config.toml
num_key_value_heads = 2
norm = "rmsnorm"
rope_fraction = 0.5
learning_rate = 0.000608
lr_head = 0.0126
Each number is 500 + 40 x the weight over its row's rms, rounded and kept within 0 to 999. Layers, rows and columns count from 0. Numbers have three digits each. The size before them is the row's rms in percent of the matrix's.

# q: layer 3 attention query, 128x128, rms 0.0656, rows 0-63, columns 64-127
# k: layer 3 attention key, 128x128, rms 0.0651, rows 0-63, columns 64-127
# v: layer 3 attention value, 128x128, rms 0.0613, rows 0-35, columns 64-127
# o: layer 3 attention output (transposed), 128x128, rms 0.0392, rows 0-35, columns 64-127
q0 132:488534527560451562514486453573478488506528503477424559432473496423485522500452557503565478484490491484457510500480533439417456484547560487498520494525500454507469565516464501542478479587508566
k0 128:565482532545484558473420542533475535525494567487468527531450508450549542448522496469519513486542523506477606509465515501481464487567528503467538597481510480564483547529514554511531511549545549
q1 095:555428435468537505487475515519438582505445529515493483510578488591518500504527515501496507481476511511540465457550475561534639498506459467526423533481518547517473460437570498435539494427490490
k1 116:513504486558441544558528502574555506508494448503471506487425443469453446520576433499508529474522491452368465460487488514447375511537504482420493496511562440505538520498440482561467482511532499
q2 103:458582585503448603483478465496448441435563537450466557478456486489542533511430501451502579485592454476470517547454484512432438508517533529458463465490489506498503531555429518471500497608555489
k2 099:496517429550539478490492514479515534463508551534430490504494513471498521480489498501482395559457479505522458524541484502528570487494545542488530628460504518489451528518513600472499467439493543
q3 113:471537483547505520501438475593506533552515541452451467488427547413511502457430530522487492457505544522495578546474508495477445458565579523449512508463488503514466486513449529571533499580525527
k3 119:535481502556477522553463562549493479523513554526515535491496528458487501466522512502520561473503502446520553489440516482453501495523571538483549642499487492492421575508518557547553431472545503
q4 113:471431466481551424461508462458455473455481467550525513494535491592501424547572496496522484545437444531542425498543459553506575480462455459501438506494456513502515494477546529479513495403492474
k4 111:502518567447513488486536484523519495430517479458536477533536455490460436519487515474478454468502525513528435497586452540479419459520454451475470400554479415478529446484445516511457584501469474
q5 090:505497492440517579482521487489447503466543486569500396508545513477522529560486470496524523515553495479537474475507530547497494546428559460547463516472499578491555516539441539490485492525483474
k5 088:502494521523527447443474570542497512448560551448428483481526479534525564520479490484396449534481465467468417501526503482514545510502455492578481509452552489410474532448509500501506470432477483
q6 101:470501576514437609495494479496457476504566459478516506524463503486538539472434502467480483487507507498536470514522555517512370469594493473522529500496486583477453521551455547491429525522565477
k6 106:569494488510500467521474470499497642493583605529465500458508462530535529473539473545538503553558512494458498576484482540532577485515516479527472539473516488446502545527558516538484511486605565
q7 096:513515584587460574470467511498451491485563520524475538431497485432526568446410494440534501490518517463532486498499489461482488441525530443529462527473529527485492512475476497512516453605458465
k7 101:545531517533420538494473565548543549521584593506478520528470493553485503549554530520550562496564481478503552514489456487485471485556545552485512578459444531514488490570482563524491506487545530
q8 094:456504476492436545552538507502558432525528468580517369479495497457462496543514504472492465403540486496538577475540528550480427507482591520462522538484477557482457464571512483599494475484481540
k8 099:493548453505540520455499520596552526561537587517444532469467460470529559498464423475564498501482482534495494537484535470427550497510562434525534561487495468521502631522536564497495495491572479
q9 110:515552547538501596549418533491466447532552454478500453520470511447532542514488502473480471450571529507487535523482527475450377515551517538457517562451513523507484516569409476530467468512494466
k9 108:519544441548484522482456502500499575467557575482492488476441491494577480465522490559517504539515492461543529515439575505523528565508507517408485575459534537491480468479495533484502474428581570
q10 093:518462542505471519414558522547442538554453496479430531428482467498510442581503426491466497523501518525506395468519467484487478474469510482550456484506562425526474466431515413493494483486475548
k10 105:479529599474455498583497533514535504489459470480537476555504462555478515493477546464496454431496492526506510461560500500492437478502526502483541423563550504559539452566372516553543486530406466
q11 103:527497399459485442531543524469428489523429532503497497478561520475466467519530446568472510490410464478503548495498507495524570461399398458552489469529439424482537454428567506468558577470479576
k11 096:385497476437476520543532485495508435475504467466534525526545490502508504477565449516526456462462505478487458479546536469504509460475523442524490366532459516557509461523456498462474521515483496
q12 084:427384564425478438500547497439512459495406439497451493476529496547533465514469447547465517484505519549483451452517494570466568470517426461498541441508520476530532562527541493537485579467466544
k12 085:442445451555494470395477528504499589471541460467463440511510440529505519526565468505496472466472432483442472488512438531478531531475486481533557482479491455418524502561487465514471522487486474
q13 083:485439541517428574522462513529498486459536520513581439458435433461580495493458519448500509505535539463517493527481510523468403569538548549452480502472530441456530569514506506574521467501532493
k13 094:598456528477494490408516484514560546482536480556456531510478526456545448478552425504526484589508524459519494534492583447457486556511550549443568512465472484500435456466585505542497491482505598
q14 103:487469565482482516510477497535529465492513477537546470505442480502611510449489556457487397494510526526536447526468504497508408509500521546531513551500497512566477559553523488492478406459530403
k14 114:577480521567486451533483461461495531446578511606487468439530472457485482500507489538490496499524453521501481524485560468484548525465500556440524596416502494459512497503596460578498457444592465
q15 098:487508522504470601445484468557510486521568570474559485526427531416525502542540506533582482500567508505501537515508501501536411500562527549474478517558543458550417538452515486533560463539524489
k15 090:521536518481475554473504543459487524481471483593507480535466506561525435512471476493545503533561452522550503489507526522487537544542497544496539531486504554528502573495444515542435450509546508
q16 100:520511501529464625517483478505594479504529529504540465519502431489561481412510499525510484479564517489496500546456489513512511476581521567475528557494464459532476548560461458493476440433578438
k16 097:512531493511487507532413508488481543467534526535474542510538538520522521515462530529477533495548454455513464445486581494460500507482460568487547500420463548456480521530519560492505457429535507
q17 091:526443498479443497477432532514513455531441449472473501509523472540550453493514544490560485482455531420482484466615489507524580509542426478525496450507500512530563503473468492520500461497473388
k17 095:444470542498469489492489532467511490535581442469448553523474490517509531531461521466470511536499440518504508469614528462496512518479483452500467459505487533465567439532527505502386525508518437
q18 097:479446525485532428440517535358536527528562481504481530541537493527536508531562506497447502514498541519507408483512464512440538518520497494529501491473434455446522509495530490503438487431388515
k18 098:429522485551466473541463535539533516468458477441542521538521423575478543472476487448533522515483530543483454445474532513508511476462427547496475437509492460519496432506509488532523538529485479
q19 106:477503428503489484488498504463491469535513517474476583540504488480410487535469476486435534458396449490455545481508511473513558481424476471553494486531463470458530463473518498498489527506467573
k19 106:412510410516474525494588535460437452533419528531460552465486546516458495494522565504517588458492462547527526504524499507496492446457486491523484438543543491550524523526448507455489559533454556
q20 090:494441459506495477546443480564531568497530505498510508503582467589512498554535474525441465488439435506516470448483479514557537552525537543485499510556482486517522458491509490583457456494476481
k20 100:541520513483587500501487490548539559498506463480463563437472488509570573492511549466474487543479450520494538493509602475528568517453494526423518458521519542495484467529500482568486466469572498
q21 109:545496573422517552475505456537555519477610510492501462568416452490572528501511540475486468509550579460529486476480565492470440553538547490498456517412471517504502547459474562479520499487516451
k21 102:602464507504489470506484432515504558563496538526509524535512437492448461560507483516498422529484485485541524521478496554452498497524499568520566538519543527461503527443460571494464517422563503
q22 103:492517537501484560541505437574512486525532502573574448499436420545578520443522528523573512542506555496536505467437507554486453560511547572445514549482557472525449600554446472499531497509497443
k22 107:541496509467492536475474467535484531498557442448453531584473514513528543549437416553508447550545492538516504525459562502437551532498449536439496466479532530464506471552505489553462503423564449
q23 115:477490468498539516483544518441493528540508464488454464463492460458597472491485480464474486465513498524421468508547504515468476492541569420488535485487440538519456556484499466490450497439427564
k23 107:460505500481473450476493481546440491437488504475493534551459531500425499455476500564554464414510501549443488463544464515469502487421531431506526448533473425453582489488512417561504525525474499
q24 118:461454466523548403546510543475451542529463497492449519472520542512464543552491431508472473540459472547524489545532458480536600503393505460501484457537464530447551483527474475500476524512510484
k24 103:431552473550544472549563514543468468552505500502541552533540487488501473517546572544483451465431469504488500553543430465530517434496437513592523490542509452476504460469498438441518503520548470
q25 106:469485501499490573497548507507572448536552460529473433526446529464535517496545544506491494472492476491493496508411583518460452534508590462535479521555539564477482539508502512546482469495508448
k25 104:546435590518442553483440489467461494494489519574518519483506526566563522448445426525538529536495512497539544482469525493437473454534531471475496535469510468529492555496476544527507495488523532
q26 121:505476446516577482528579549479481549477478494442467507528444538492439552501506521528431503447532447497508596483490504448550568436511528513550495513459547591466549437463532516440528499484481486
k26 101:452467486455540543466571487505581449441435520509508504467460549449582497495512501513486503458442555458540558582480427471507474502541490426541492472521522500510441554438482492509518502472510466
q27 112:538429527573474566490474433486482591481466564509593536491472488491560516502441475503526528478541472558497508493539537551498524554426450531453431538496586435457550510530527462537477495468551497
k27 130:550550518508540519432519485527569469490608491540560501494434470446488526510500510508534485526518531513552516509506593510544514570533510535527509497464552507483491547581482509557471444468640534
q28 106:480455489480480438472449492565480535460443513479538571452521498504421492521489430535521546539437404482460512477526453418536531494525476531454446460481530448514566440473473474578534516489550551
k28 114:523546499503531452481509477536517587507488474494502478418442487498496464512589599475426496519445543501535568566486537518507452449547540536499548560444544539512482523546480502446493453523490525
q29 115:511539507487560442510474470510548507567498491527482603553498505548481487535482495516461444541572481457577522438458532549490466516528475521413580514504455472527503543537549520502532541496513482
k29 102:532500459455442462529422470550425456493450521457474531521536464491508457543406448564513487486499453463485431487520485528426544523469531525511575486442532476516536439481457503484531567482535537
q30 107:560466485570510490431478513508472456558515545445423547524528513517495538479505583512512526429554464423573545518529468507438571509514478525463499493449456579457523534475531457461532530485469442
k30 104:558483481542448575484432456567505453520503516499463471502488461498534473554457483502519491532535549452457496473540518552449533531564518505470456513509500533563477542519526576515520523473485430
q31 112:513481574497463521502477507445538503495573534503576519562438493533569531458480477561554511551560580495522508399567497511528453491501502548505494496460545532510451529439460502512560509459509451
k31 107:560443482518494515485546527523566493485469504479492458542492411445527499614507479517477457452514519531534504435538393479508509572516423517537507427469547591489523465500481487440479548520536473
q32 106:436435455509512472456529582560532484468480473446478513454452567483419512492519494476551468540514424545504456543503562460467465520452552434444533484539578417546528549509505471579458529530517522
k32 106:533571533515485481499476475538486502478475481560578498469532505427549509464549577450482473493491522458508545523528583514510525502546586528432557473450518459455458543472504465526532543497506531
q33 111:437480445499426480543538516493536524486536521553532484514470478545441532449514422508532517456499548493433517520474485478581514505462527470488578573580549393491467494517564547496528497540548543
k33 104:520464446481526540506449524419505519502447459511555476501466500504501487374519626470493552530491554511489571607535516465565462422546510458473550480490488472479535526527461519473469455499496513
q34 106:475527520471479581505505492436545547495499491485483384518468522483522478529482434534524521412527474396464503492518485530563528495552422458558441532473531542509485549468445531488538471486481496
k34 106:530504515461504497544486595487494558446553518514499431475411537512566523458486494495456543559465543503502583501512473522535515495496456542433503558508497582497440547516537535471459443528496470
q35 106:494552488525489572452492538457536525460514500537551493498474492459497481495446453504525500500552553465489504474525454514543471493514490501519529469541525463446466504466490572462520413554482495
k35 108:499518463441489517562553488469488486474448458526506475457460577437456592463493496462486566499494545510493502504437490542592489514467516482482484545490527507448499569457525572569422448513467501
q36 112:450479518457496499533506447524498554473539470489470483519440515390492509598514497511522509500548474558510554512547547498441445482437482529504458479547571511461485456525529554527487512497555539
k36 113:554551439469543561555487474468541443547458475514539533474511472537519480498487508465446495557466563512452459501413548519618514498482501481522453507556498527484518576561451474496479478524578487
q37 107:498517466432492449502553505461540514534534522529529437506485502531514510494576481498544517460559505488519381513483479518470469494564450489510516486526532476508473481546488448448524532491454520
k37 099:510424505429503525473447548505516481424437507475506429473462499578537539485515444446505501513474485481553526469469551486473533471413450558478482487514506465520568545438441464491513509446499561
q38 114:494550469508474497509483488494574483448475517461517456555484510506479485465461460452526510505561555534484525429427539560515439544531466505467540594462471579499515578422505524492546515521500516
k38 105:457493393423512566507524450480493435494449548501485440555545488495446514447477461520532523533517561471532485540546426530445548502546470538467514437424487552471547537422465530473471473521453455
q39 103:573565487448468431544482473477481422521513507535461578562533422448479524548506548443476471581542462463487440499515431528489409470482521566487512460529437472522523500513452579426485524544525530
k39 100:566462478472513502464480506475534499538524498423449555469517469520489541556458443561542492476529459527462488433555489545552523538487445428514482583491540526524478491474516477467471568497510451
q40 110:522464476485540531483509498570549526492475498468470533450524542476529514420437449488505489530474474485534564522564472562527489547475465561474563550433462502543537496504519528483455514491466529
k40 104:472554510493546449480462448455521504479470486469504480580559555437513510479453534551465429483550452514503416522559432508426529457492443479536520483462489529543523448451490535540471493477450442
q41 119:468450418467496413495550496568520526485450498453558531483467527530495423475508523505546483496509508534423478486442535510493480507486499453474479486550484485561505469547528501557482570549470516
k41 112:487445493445493456454545493512494589473499469536517488518522538507470468509536539459492528518461545518479516566542584553533487528474498550474533497498463396473482502463434464495540503529439589
q42 109:552503581490536520563564486503520548469540479542555501477503476469491533513502508474455489479533496458445457563535452435558450463484478502486470541549546548466552548524518523575485529526518539
k42 101:485475483511464486582576598454477543472492526537569546520483520579501448461560485483443510490422542553501487496445396539497446460515498447534522463512481484463438473508522521446487442485555499
q43 106:494543548575546468548519453553525456496501481499438481513507567500504556545473479466549444491518481538478484419496419562469519470477433509442486507564483466525487585519455422519526486530512503
k43 099:391520512460450560503517498469534525575543477522567487487481581448576542433480501487463491551517494483494540501454554549527514518486479478516494497498487553443500609516494471445576478508442472
q44 109:463528526528502462559473526458518432476602486462515476540533494455551543527532512427488523494485534503554447396485519487451499507464419502423523489539497451497528525456490462474509540559531531
k44 111:435505480521451550533539480474480528524525520515456491556467572444458458537460494489499564488500501458485508460481487489539499501489465479541485470529463542464487482435525471512560547552480455
q45 112:494487459498457462478470475520504476586496495483478510514562455537457449500491456515540490562520462530523416455549550500506462504520542466503465514544529464561519516536514471587491584443508554
k45 111:474480490423496467532488499533456521547481497429499454526460431568477440579531529540553429529451420529499484434556480557416527505533572471475530496509465477465518434479505441530512516560458544
q46 102:436505450574515507585518573535517435535458532511510440511497483527479548419517510472585541493543510475496511498478468515441529443609551453482512466502482539455501531529496463503427428538447408
k46 105:514487446582433543544521534475531527481472515494424485440468515619484465515422493446438492484515548475461541485507528418474514445510433559466516494549491506438510510516547517595521483526437471
q47 106:444514450467476416492423487505491492534461460530471530422511484523575478475504541469554458602516521508523426461511477524445499476501474548458464442532492441522508496464505594502503498560557516
k47 111:486480559480547430483495538445420541538477449522493466514463434525497561525613488521563465563514501491429509445446593474527478537521466475495426470491511485445567493505499471512464571514521515
q48 100:569501448443457501470455505492505480586443506448468547536570474513483445492543542495554452459533498469482557529479503471554494552494443563470542503523564527589472578533515512467454587485552456
k48 102:527527465482458493516502496478535518526522524473535512553510459557427535521503505568480514536456426510502478456534433544511445472514432507557526524503458457477554448486505482475460554532471464
q49 107:511565537571469531515527487509468544488541526438544494515520530466500562449504580539496540482546598426500550487477491449474482487520429472532460518448462497517461436480490524428515477571443457
k49 110:548460424526478517532505573464501448563447544508467525526527483468459491478508480497447468471496510502534505579428452590556507531514437510503474534509505561499545532522517571500414498439461557
q50 100:525459483493538454456518518544503523487560477455464507440446570514452454555585575475495452468463419501501460549519543531565518512498492565589537497448499494567509488494549488457468475538434492
k50 100:472447608511548408507496559571439454422514488477467538476496510565491453407465513422458497529470508535522472506503500469448499469485556509508540529548526520518488570568483483521464491469523511
q51 101:507393519535552536581592423476497528475513466520554513580453519558548495499557521474478476494493504514493485503524525540479557467502469434546517483548470527455554514504497488544504537510512485
k51 104:481409460467577524436579483478515596494530509589510484548494468490567509444590535455462492517475508503483494559443562506481555563514489531575524494518461457520438526575513484524498421542521512
q52 105:475500489468492455550505522523550515551519462435535579535529523517535541551501514514514409562479459491535411525542492502516493464452499477443561467574509484490455626486536443493551554517514531
k52 103:543510495498501442485539440445461441496500441493551502516494448472521440487568535566487500497531390476488489526560561570529508492519511458572450566521500507483527471533458352477514565553564570
q53 101:507475480469489473477479441447478544524437516558484480501581544537485549536438554529526568505470507513585531554476539544480483451552595501550430467469484540463489494529537553561510552493519496
k53 099:460544528521517487490433447540559440475498505471541441483513491534514470558523488516483494457509553462423441500553504463370488487538472444542496424498417541504475426497535565517419460471500551
q54 110:474512488505514472492489415535504460564454539523502521487546476536484466487475491476477469500483442605524457472534454502535456559502488532526419479545499466511468488520474489517446541452502452
k54 102:476461564463474459493532457558483496544452545451464531579540478568472491526523463530505460484454446602483440465550439539453550514518448446489484501505520401470509453549462499513517573546536547
q55 112:451451503530480455493434465551513462571482485495545570526541478512427491475534470548510475571533453535514409477556534557479483484493502560460596496478531435553497468525579490472506595495452475
k55 115:504486464483469489546451453487505493504487485479476568474438470543533418534585476551521430549470442498476434490495574546531507539510526434488559462515551453546505489474518443475501552514487483
q56 105:488520490486466538575474503526498572479529600528550453477569524489525529524439469451466515496510523434537562458492511455469509476509522530515465456507479517452540520576449471528491436509604431
k56 111:507527523518509512523481490508565542513457491529492504472519587489485630524528449477460467490557520438563532563533519473502579438509497546528515483468509548471494506471512567534528453473515465
q57 123:483483478461543560494483470514444522467506464467455482401466494463463501462477540481493501452525518477512543491470528475457498544540579477582464518423513566511517485540521571488466466532474528
k57 114:514454530519443492480450486490547521401509533485489495449547511467515537472474436495464499439475554495529537459465493482410448496489548539475606487494459451562482549500531591524492520456472490
q58 107:536449568579482471461467455435459470489454516466417555486491567513543515505579441430455536486529500492467443514480513517551513466531501492529504393517447511432484535431484517412557488504432472
k58 102:480470507521494565460560460473564444530544450580493580451471472456552496559516493498537488537470527525547555491490510491474503495464539538484443561491467530553426521492544492502429564505516481
q59 102:470467382549535515537488474497478547500481513500527521520492477489551500500530483473527552484487579458406582459451511499459545528532483517501557526418501541491437520433459542555523566483453542
k59 101:509557468536520544465521491524517519455528508498428478512533535434495523546510455455594514502545485476506530485545494478505500536528447592516568431544536512490479484446545519502438529483487470
q60 102:436516478487492442478453475529470482515451503446519490532525465482532529478568475473500440521495527493526500455476473433518462493453437511479475522530520422575489503484558472457488567564530491
k60 108:478469514399461481474568445495529482528477476469495498493565468532438497442529490508499521489561461494470506511545561481497483504479521530588493455515463479438527481473437503507501537462391470
q61 099:505533510569524483592443501560510416465468475466478554489536520512561467422517536459531474529504447549459496535493432563460479573488547530486498454545474484482463535557521474490511428505510499
k61 097:521503484531526474512515491522561490417470510484451546525536523526508503532412441607522420511460438527519494488569423531516481485396524505573504451508456444524535517545488461464501503519478505
q62 107:482525463463479478491442478470494377569461536530469503439536466527479504482514503466518538456454547495497545494536471537437475482527495435534509498536466571509530521583497501495466519524443462
k62 104:511488561611396493536462490425549500499471483507509475521450503547514450478470445570477537443502571423468452503503558490477494532549466502497533476540476478471531537509483498518479498565501462
q63 095:506497526490524567473517494518506465514523490527431479511456409509513478424526469495572521415498466471530536481537441482546473504489416505507490439461532521508472521513447511438493441538507453
k63 100:532552468425486479494456548425531445454573438434536475451503480460469475521432506462512529493453544459505526468429452507533499481483468551457453531501519601458554465530507490507481455483535422
v0 090:503500530471488534350546534474465563475474539454522555493490554559547546574460534512473556480464412549528549442465525460496566531562519514524493540496495476546542462481587519465513494466523423
o0 109:463435533470507438532586540607501496518541464462484493534436529594480566503487468500513513501473484493539445578479494456488454526446514426528512533455496555528528546510490515507571516566417519
v1 101:536450499548450535513525546536505513504483526441525459468501483505513463578458457528538548465557438479491433464529545484515574440443471546518504546471507551539456510530522393469572546480444516
o1 105:488523550544507523397533505482509497492552474429481474582499512596556545457519560523473488499474503459584470537478458464447536510487430512609488476426479492497483444452477531505487384493527480
v2 097:528527501523549510463498458484402530595470462453495488528493467518478455521484536448546504492462487550569539514426550465486489491536518466469449558480512455498513523539516428533575479444560499
o2 092:485463395476593533508494504477553589516484520477485562485514561543506501528414477493433456482477597550436513627556427570505525528466498497548485509514545543486530488416457488505413483482528466
v3 099:468485438530537505560516485516495505537498442551510502496499476554577477421530587489525514526558488530454453495503474534468479478427563546510530500471484455453535501517497451427454506528486485
o3 088:527500439525460528477493516521494582506469480559529607523563494411521466512473487550500535492455472543467519507477490524471483425495493489555464523403575537463462469555536425456479606519526586
v4 096:468543482564481540541466531582521491485554476460511516545389538445556564571480548470526479446557481503516511499439456547455499552485420480543550498538500491512486450497492579552464486470529516
o4 091:474495499449425474478515481402566484476410472498519490473506512469468582414490518490513522423556512473501519492613465488540441450492594473565492572532536489475488487549467474550512542540492486
v5 102:519548535440515509433522491430514538486506476557423468487484468544528519447482477539479461485428532499573528478510517514485486446457608550519521581463484536437515531519613501476488522449469476
o5 113:510518501560567493438499494476492530448524493477479499489474549452545426518460567550462570582513517553518546482494506542523580449491450509526477476463506538506513408481502454530498431496524532
v6 098:531520498518475526448494527586492433541548536451545461477525544477505519475541425480562550483554476562418479528559488494535529531538514497492546517533505507538495453438489555539480502510477501
o6 104:508498492528503515526568555497504454522526530479513511547523430473505558506520443515544415491519438505528436468490496509497489541562498527440549524488483476434438556488478524459488428490557492
v7 104:516497475473471482543558529525481482507465473501433464455595436506472473542520575472540506463470492526536439494461493474527473440539572498523506505522490488569491547421442509532496458574531533
o7 108:485448538458513439483532488514538541535551479491539543618458530472471463524455539501466521486493585499446466562523473525508415542531477444513475481486523572490522458481538555477487482522502492
v8 112:512468506487527430469457524512547478492467471471492480478566463491547424457425461528538506460455465546426573447537545539429552502404503534490537473550447519466448534470568564498492499388493487
o8 122:517555465473468455540432519540477506520399458488537503489515541539510531542565472455476514537496490503486504460451555446551528522493526526489543492537527467559519547560538545499462489509447552
v9 103:529497486439529488435554435453508439504511484437469434544521502529489524534459489528477571463513559449522583462456474552529464503508456545508468471481450507468499540488557427432554486487546468
o9 095:523449505503509520555422484484539461505484480533553500499526553498526506494572548508518485566437510472508431545494523419495494449549467467455502453490499541499438572484444534475447466429429501
v10 100:547453527511485471471498532422467461538521545536531557458573480508551543477490509472469462472458452508612445513482556483478460513457502560534472585436440502457486498484555417461499517455536511
o10 120:501451505478569529432493509406487579487476496523507547540515497508529515513471529524535460518457543457475512465524513564463582558524521458521461511512536529494480471486512441540460470500596547
v11 109:533492502434488493429463514474459462540445564533477530482573542491494577552563538547438472454535516483535469494579523514490509508414496530519461566483501513538526477455633494476458533529498460
o11 109:523433569550462466495453483529460621527473500477540523539477520485585529453420493457486494532489509500497475495499479529518560565521464473471520495462508503498431457452519468502485423494513557
v12 092:509492489522522553431409539487461488435497478569586535542544532493493542550519516462472478487460436535445524537408479453531468503546449498424498481517443498542442485589534539456441545477464542
o12 108:480521499507550497555524528517421517489490536506507557536505504512489449504556527509515541451496478512489465451521471488500349483495512484514533517521499497526524523475516502492595565520534548
v13 102:511482477483458477499496546554543594459458475444531550477463444460510483515499384504503520516502538542455515468440524452511465502476433503473536463556569513473456512499513524575534507547480571
o13 088:454580445516523474538502478589508449482509524486437459423506528453474545493545494457516491389443452425545516553428583463501544483514531523495509515525478480446546494562514500497429519519560456
v14 100:514529455494484546476468487517531529511552517443505537542551494498476486535525514441487502476556478516491436469501538471539546472479578454503589514476500426486562548464556480405554487448502490
o14 114:535435511567538478439521498498488595538456499495449559533502489528481525595426504491454425523426492536535509539489444483521514516492517514566435589495563526504463425429507522486489428552507444
v15 099:548437412426437502478521529540528487447497555439454479499536461529519475483415519577546522453485533464457549514483467572529509433475534498555494555491500491439480456458589544461543558483491467
o15 098:556536523503524492435504511516519498505495552499527477532513574580556472483448464483394576500494468432576543523520498473509533513512519517421525510521524511501488471526441554505557382491406499
v16 098:456458433505456432462493570506486481453507531389536458500433522462494459399540542463486571517521445572525495546478565497516554490451479542451470519472422536493452538487498536437513555511497582
o16 092:521527515499564437479446477513545520424546540561528514514527528530535447526530473495437512523495468518505490515606510501540518552503461486441537511507547527556492517534555457467493479456587505
v17 083:515491497538478407452494506572550532501544487500566567465523536530573486474475501452509467550513503523514551413482497508501456468480498513463477562565453480519477463586502608555508431546547510
o17 097:433543485449477538538468483477524474452437537556573522525518402442476496492536532524523510465526506489515535492459574479509479512421501571485544514596496524485483545515521473484510533492561497
v18 096:523519545430439502594550474493563488505476497496495456465471438428476471471525480533543560478563518482442583454547416550531509544448463477429464543533496450527495461534488544487526516558512484
o18 122:492519450497527472565469509520469401415452423535567403484532512476444500462601505432486543466538501566477498449453539495476494465495496579437481478599511522496496580541539530504501504496471476
v19 113:492556518572453547511481469515481517617463504477508518545579496470470533562491504455479404526518517476575422543468511463523457447526522514513488486453547544507568550481523475496544515487536411
o19 100:520418444484542495475472443512503491492443518514522539527533521505504514539536483476521534527523525466418477464451502514570467512465469495483458529554443556495507567505490498501487457477434436
v20 093:454506544458487481503546492577521473468458476524497508463509446530443540491535474439512566527453485488508423460497434524404471468517457518499525455449617526470516555451491522458476477506495476
o20 107:405444492614533522490439516507538513533501517467477510499446473510489516536462492534508471501523472528523431490502466527554510517543470538537479523516434474532453537473496582490496488536436476
v21 101:471525472498511486496555492467439530509493528414563498463508570517585496512544491448517524499440488450450602535548539559553530525475520482448503458469433520522496408503433516441562515468524494
o21 104:542531473517459498513433569456451502527571542487464529452454580513531525484467571548471498504502455531520535525505554487452479470510531463451482485475544514457430461548523433481486541533559570
v22 091:504454502467537481535521467431455549528486513499475491432520521484513498424449544478497436498462545440508469485480526461522498568515489506526513479582500469508517563554450539536482502501509532
o22 086:492449449570506498461491502464493458485473543469439490493528445450427481536493527511478481525549473495475475526491449473477361373488575551443520571523512467439518515500519567524517508513520504
v23 102:526595539499589479560443448568454485458486498412443448508436502504560530540554515465451473521467481489480467521478490436496468509475431465499491504588498491575474477516522455542455497480501584
o23 106:539550440420416527564459552482447499501528539564528509397463494450469481536480513526496495469589445497497574427479516489610457537518455493532489459499556554516505533533519443497474556559539496
v24 099:513587463565546518527473539433402512525466438478526493463489495509529539544504572460458484488492540558475459442486500524472442487461568468445515488496494373538553481528445526487473457546513504
o24 093:417437477499522525473572471499515518506486542473499472488427477475519524482507474479593557498479544522469479514545505562480565512506504464587500572530516467452514495515529527564470463448524511
v25 097:513505459541577518456475507530518523497457521505570501517556533425500445557505519443512501481511512503422523458514437529445569543517474521555528547483543545486527496523508507489503536575518544
o25 093:573564534503478525491392562546441567546519485446513492482470589501532544524509469549402531535482488469530464465472527489566584555496421512467495463537478508495477496524464531541550458470487523
v26 103:493385522502541478481468540498576469520446496557476444533460503491517520425475472481527528511531454523489412539522559529448500511440546552521453501545493549522521542548528523512460465510487461
o26 104:526540520559494535519586442495487490510518498510466502547537471498487502412519639497424481477531497520515499437503419419473463494435572546548456504536457413491476449545515517481587475552520531
v27 099:448460543499539526464503487492515496491461508431489527482523486465582532485508525520551557561460487495435440507474464506467515455473556478486531545483470548561532575556504426472534585467541507
o27 099:516479492556516524491495507488463549454459540565550531438517511465468465461523525506406510509484447491547594513454421442507487442537511492489466562518587535537540451551556549509480495519562473
v28 097:540557517467583542510524467535469526511450535477460555531515520511440531523518501478532588454493522439523476506508441502446517482479554436462536514427485602484534474504402500458489434488579523
o28 111:619460481552495480557475597516551582503531542482506517538476516469522534461498500468486489549482509495511485531546419535486516579533482516505523465487499542457565467448472524467450456481432542
v29 097:519481475547466528481437505511463403531436490575538507475446534465508476528489496490547413510437486553571475563501489499507499516472505520556494474453452486557555464551581518501440498437459417
o29 103:559475497432495463532534514471475601576476541469500493471495486470574458512505446493430517530555480498404441462600496502518465604503454473440557443459474519492501506558491459449526575448440571
v30 088:441488520468486461515564436469506497470526495458421563496563502580501428458418469542518518518558494481502515459530422526485625442436487490523575434512427489465502539550466482471482521492520594
o30 107:472543448480481495598451510548506450574555529506500503430462507493531469487472492520454429490549445456538527476484518505547490488510477515498569534465538521464503485542526511490488596496573556
v31 106:513550436534522542563440456505467530525464485506521521533574495516491536458472459446527442504548472531596483527541438464551530501553584521498555513462416536552544491496478497513500548422476556
o31 088:494467501455520499470510505535499524499499521496546459445419520460489493501518562516466463488513500540467507559433542501539470547414496469436481518509618499415487518377529475475509468518513548
v32 092:485512504467516511487460548471470537491449511494505423514390534484513507511445524542521543542500569501455481473522509504483591487565490564489488458534523584550478508495430479462539505513446555
o32 107:480535459440456426573462547486507403532548520466491485437474588510496535539506457511444496490493446540496470529535549482513432513446495467412511510446442501503476500599537452479558550469520583
v33 097:523540438460441520462457540535434513547479486546501556574504465488495518596464441471448523493511450491532434467513487517447435551554450480486489477417493517557562587492467527473570511492558526
o33 098:477388550538576579502521459483488544456506434572545473588447446464506479442526570459510498500482582525539495486452471584416535467475491516503503512595523526487514505407534508493475473530480448
v34 095:526460463559530438527480463512552465529513470419532510431582506471503470513536482494463484510552462484484462495462478526554545469540494544512605447540502538546494458523458486459473517474528480
o34 097:508552465491489491557483516535422505422490471525562529454507475434486416540513525495446523556510478542488468504442561496509448486549480482511461567497489470457481526540552477510436568500481457
v35 092:477427535419489522623501474482552510530467512501534467543504508494453410443489393538478513457528527492499477522462508525498527536479494458519451529541558518429553550539429454438479501509450526
o35 102:495535531551535477455518478444528459556459463432405573563481463521454529459503567513437518520462487385536601530523476521445507486496533496554522477454489456459503462472496579469521558508546526